python train.py --n_layer=11 --d_model=128 --n_head=8 --n_kv_head=1 --head_dim=32 --d_mlp=320 --vocab_size=2048 --activation="swiglu" --norm="rmsnorm" --norm_place="pre" --norm_eps=1e-05 --positions="rope" --rope_base=10000.0 --rope_fraction=1.0 --qk_norm=false --attn_scale=0.177 --bias="none" --tie_embeddings=false --parallel_block=false --init="trunc" --init_std_qkv=0.0501 --init_std_o=0.00755 --init_std_up=0.0501 --init_std_down=0.00675 --optimizer="soap_variant" --lr=0.00378 --beta1=0.95 --beta2=0.99 --weight_decay=0.046 --lr_head=0.00903 --warmup_steps=200 --schedule="wsd" --decay_fraction=1.0 --decay_shape="cos" --final_lr_fraction=0.0 --batch_tokens=32768 --seq_len=1024 --doc_mask=false --train_tokens=190400000 --steps=5811 --dataset="wikipedia_en"
Each number is 128 + 24 x the weight over its row's rms, rounded and kept within 0 to 255. Layers, rows and columns count from 0. The size above them is the row's rms in percent of the matrix's.

# layer 8 attention output, 128x256, rms 0.136, rows 100-127, columns 0-63
size [114 103  94  88  99  87 112  97  96 111  97 103  98 106 100 111 112 105 101 105  95  97 105 128 105  90  92  93]
[[ 76 134  89 155 102 111 126  93 135 148  95 105 123 159 113  99  83 159 112 135 165 182 130  96 158  99 162 102 167 152 131 133 110 124 124 127 146 140 135 174  84 128 130 116 137 105 139 146 134 117 129 151 106 162 134 113  94 148 120 137 168 117 126 141]
 [121 135 139 139 134 134 119 110 101  89 124 109 175 156 121 106 142 117 126 140 114 127 124 145 130 109 130 169 148 154 122 131 138 130 100 120 120 100 138 119 168 107 164 158  98 124 117 133 116 148 110 148  92 160 195  78 149 120 122 105 101 165 170 109]
 [142 175 124 110 123 115 109 144  98 123 118  85 132 134 134 109 127 132 114 142 176 120 141 163 119 134 124 122 115 106 121 131 133 125 111 138 151 139 107 120 150 137 106 153 112 113 117 147 106  96 129 144 108 109 119 144 179 127 140 122 149 154 117 169]
 [166 141 132  97 114 140 147 197 127 107 109 121  96  90 122 152 156 114 100 119 129 165 136 135 104 143 133 135 147 152 135 145 144 136 143 137 122 135  99 136  77 132 140 115 147 155 128 117 112 128 153 141 111 142 110 165 135 102 116  99 128 110  90 109]
 [126 147 115 114 122 115  88 109 125 126 117 137 139 144 168 183 156 111 128 132 120 130 144  87 118 151 118 142 133 124 115 124  97 136 121  85  79 142 140 134 130 106 112 135  92 114  62 173 112 140  69 156 144 191 123 145 104 105 139 126 125 138 175 163]
 [139 158 121 149 140 128 168 150  87 158 132 115 117 127 124 176 166 138  83 105  90 145 100 130 124 172 157  86 130 121 155 116 144 103 132 140 150 119 138 105  99 100 113 150 120 147 159 133 153 149 162 125 138 111 103 134 133 147 132 159 147 154 115 149]
 [143 147  89 123 142  94  76  65 105 137 145 145 123 113 120  88 134 140 102 116 130 150  98 115 134 135 148 130 183 167 144 162 121 122 165 139 132 148 132 162 142 163 125 128 141 175 162 178 137 143 141 115  62 127 110 133  83 126 131 117  96  76 102 121]
 [114 108 192 109 121 123 162 112 135 147 137  85 133  69 114 143  99 152 116 108 101 109 129 120 124 162 139 130 138 158 141 103 106  85 112 157 127 114 116 107 107  92 148 149 115 120 119 137 137 128 123 142 137 129 118 119  79 114  76  71 107 103 157 131]
 [109 160 141 145 104  89 131 123 139 176  89 127 144 111 144 145 151 119  88  97 146 176 130 154 133 134 143 174 129 134 104 119 111 175 164 151 138 142 141 162 137  98 164  77 139 136 153 162 140 131 164 145 109 125 102 101 144 191 140 162 114  81 174  69]
 [102 153  90 143 126 134 115 115 167 134 116 122 122 159 141 159 102 152 155 130  97  98 141 144 124 140 136 160  82 119 135  87 145  86 146 134 122 113 120 162 126 157 141 150 145 154 111 141 165  93 118  96 150 153 159 133 141 104 150 111 133 126 107 105]
 [139 139 115 155 112 119 140 143 105 104  90 106 105  81 131 125 160 148 148 103  88 125 145 103 112  92 117 149 122 155 144 127 112 165 140 133 121 130 152 125 144 145 161 156 133 106 113 162 107 102 101 153 135 128 105 108 141 112 113 123 112 114 111 141]
 [158 114 104 141  98  97 131 148 164  96 118 131 140 130 161 125 147 145  87 169 152 131 109 107 136 121 119 108 155 102  92 121  90 139 144 112 164 150 104 137  78 119 136 139 132 111  77 118 139 123 141  88 113 114 111 157 142 133 146 166 126 145 107  79]
 [ 58 157 142 115 104 135 101 141 132 123 131 136 174 139 142  90 124 145 139 173 104 111 120 114 143  90 127 162 154 166 112 137 133 132 152 118 125 145 108 150 118 153 135 109 130 170 133 158 165 113  85 131 123 140 141 101 118 101 119 116 149  84 123 146]
 [178 112 131 142 171 147 100 127 142  97 114 157 110 161 112  90 151 149 129 123 111 117 123 153  83 131  94 124 139 161 124 161 140 110 169  60 119 126 126 121 138  77 100 133 106 116 117 148  93 169 129 136 157 125 122 152 160 144 143 112 107 124 146 107]
 [109 119 139 103 142  98 164 122 156 114 140 102 125 155 147 155 105 121 127 124 102 153 119 105 164  83 111 104 144 130 204  98 132 159 115 161  74 148 128  97 140 171 130 144 146  32 146 135 121 164 143 138 130  98 114 131  91 157  87 143  69 128 131 141]
 [113 125 170 122 139 101 139 151 150 107 127 150 113 177 146 159 129 108 138 102 131 174 117 120 111 160 157 112 155 127  97 137 151 111 121 121 125 139 111  91 125 125 103 129 138 102  96 140 133 141 104  97 124 122 106 152 132  70 138 131 144 174 182 155]
 [105 135 146 109 116 109  99 166  93 111 133 118 104 131 164 167 127 130  98 116 154 135 167 137 132  82 154 103 133 131 114 120 109 112 113  89 124 133  70 130 104 126 100 130 131 134 107 113 149 114 121 144 124 130 129 120 106 147 121 148 125 170  95 106]
 [133 144 151 102 102 162 106 110 169 110 140 142 154 113 120 108  88 108 136  73 154 119  97 114 118 126 122 115 142 159 123 126 166 135 146 160 125  68 130 151 155 172  90 132 118 185 126 138 144  97 136 177  80 111 158 154 169 106 119 137 114  84 111 139]
 [121 130 158 149 165 135 149 124 127  83 124 127 177 124 122  76 117 120 152  88  76 119 100 106 141 121 135 128 128 124 156  68 147 137 129 122 137  70 127 131  82 131 105 117 145 138 149 129 140 140 131 158 155 105 156 115 158 113 134 145 128 118 108 154]
 [154 127 133 126  91 103 108  91 132 109  69 121 136  94 129 135 124 117 129 150 148  94 107 102 112  94 142 120 135  98 143 147 109 133  99  81 152 154 159 105 149 123 161 154 110 142 128 129 102 119 129 140 156 148  90 155 125 120 143 128 126 150 140 132]
 [117 168 160 129  78 138 144 147 105 122  55 119 166 109 136  94 136  97 124 139 116 129 113 142 127 166 113 136 130 136 107 140 106 142 103  84 121 174 130 121 120 146 170  85 101 156 111 181  80 140 133 167 200  99 173 112 114 152 144 105 115  87 154 147]
 [179  94 122 132 131 149 127 112 129 102 130 112 150 114 162 142 131 104 114 130 122 143 120 131 143 167 160 153 125 106 132 160 110 105  91  98 176 108 118 141 142 171 128 140 140 123 131 161  96 158 134  89 134  78 103  61 153 157  77 104 117 101 123 108]
 [ 89 131 136 141 143  94 107 124 103 106 119 144 109 148 142 137 133 198  86 131 116 118  94  93  95 142  80 135 128 118 128 187 119 142 150 150 136 132 149 157 143  78 119 137  88 114 114 112 100  87 144 166 132 142 142 161 133 110 136 126 153 151 172 118]
 [117 137 117 114 118 117 116  90 127 150 125 138 160 107 140 118 123 149 135 189 148 133 102 125 134 105 125 129 116 155 110 126 137 154 109 132 130 167 165 128 123 104 127 124 134 161 145 215 109 133 112  91  89 150 157 152 110 130 146 158 103 112 147 140]
 [158 147 113 131  85 125 155 170 134 162 122 112  92 112 117 131  80 125  58 111 106 140 126 129 138 138 155 166 124 149 154 102 144 106 110 149 160 152 117 123 119 147  97 123 153 123 144 143 125 141 154 159 112 174  79 121  66 125  79 167 169 122  83 134]
 [145 138 167  56 145 109  88 120 112  82 124 129 106 139 108 121 145 146 105  76 162 138 119 136  91 126 129 121 146 127 149 168 138 129 112 122 122 152 140 163 138 101 120  98 107 143 177 110 105 102 139 140 135 164  94 112 123 110 108 143 142 141 149 169]
 [149 188 137 121  97 128 104 104 111 112 175  94 114 146 130 124 126 125 126 123  90 127 145 154 116 134 126 159 135 124 119 147 109 150 128 173 138 169 140  99 150 128 101 159 127  70 136 148 151 128 156 106 165 128 174 154  54 124 139 116  92 161 116  95]
 [ 98 141 110 138 119 171 126 135 104 145 146 134 171 114 119  50 141 111 122 142 113  97 112 145 158 120 121 176 135 131 108 133 163 147 132 154 119  97 102 113 112 115 128 126 130 107 117 139 128 145 128 178 102 145 126 119 111 149 136 104 115 105 123  93]]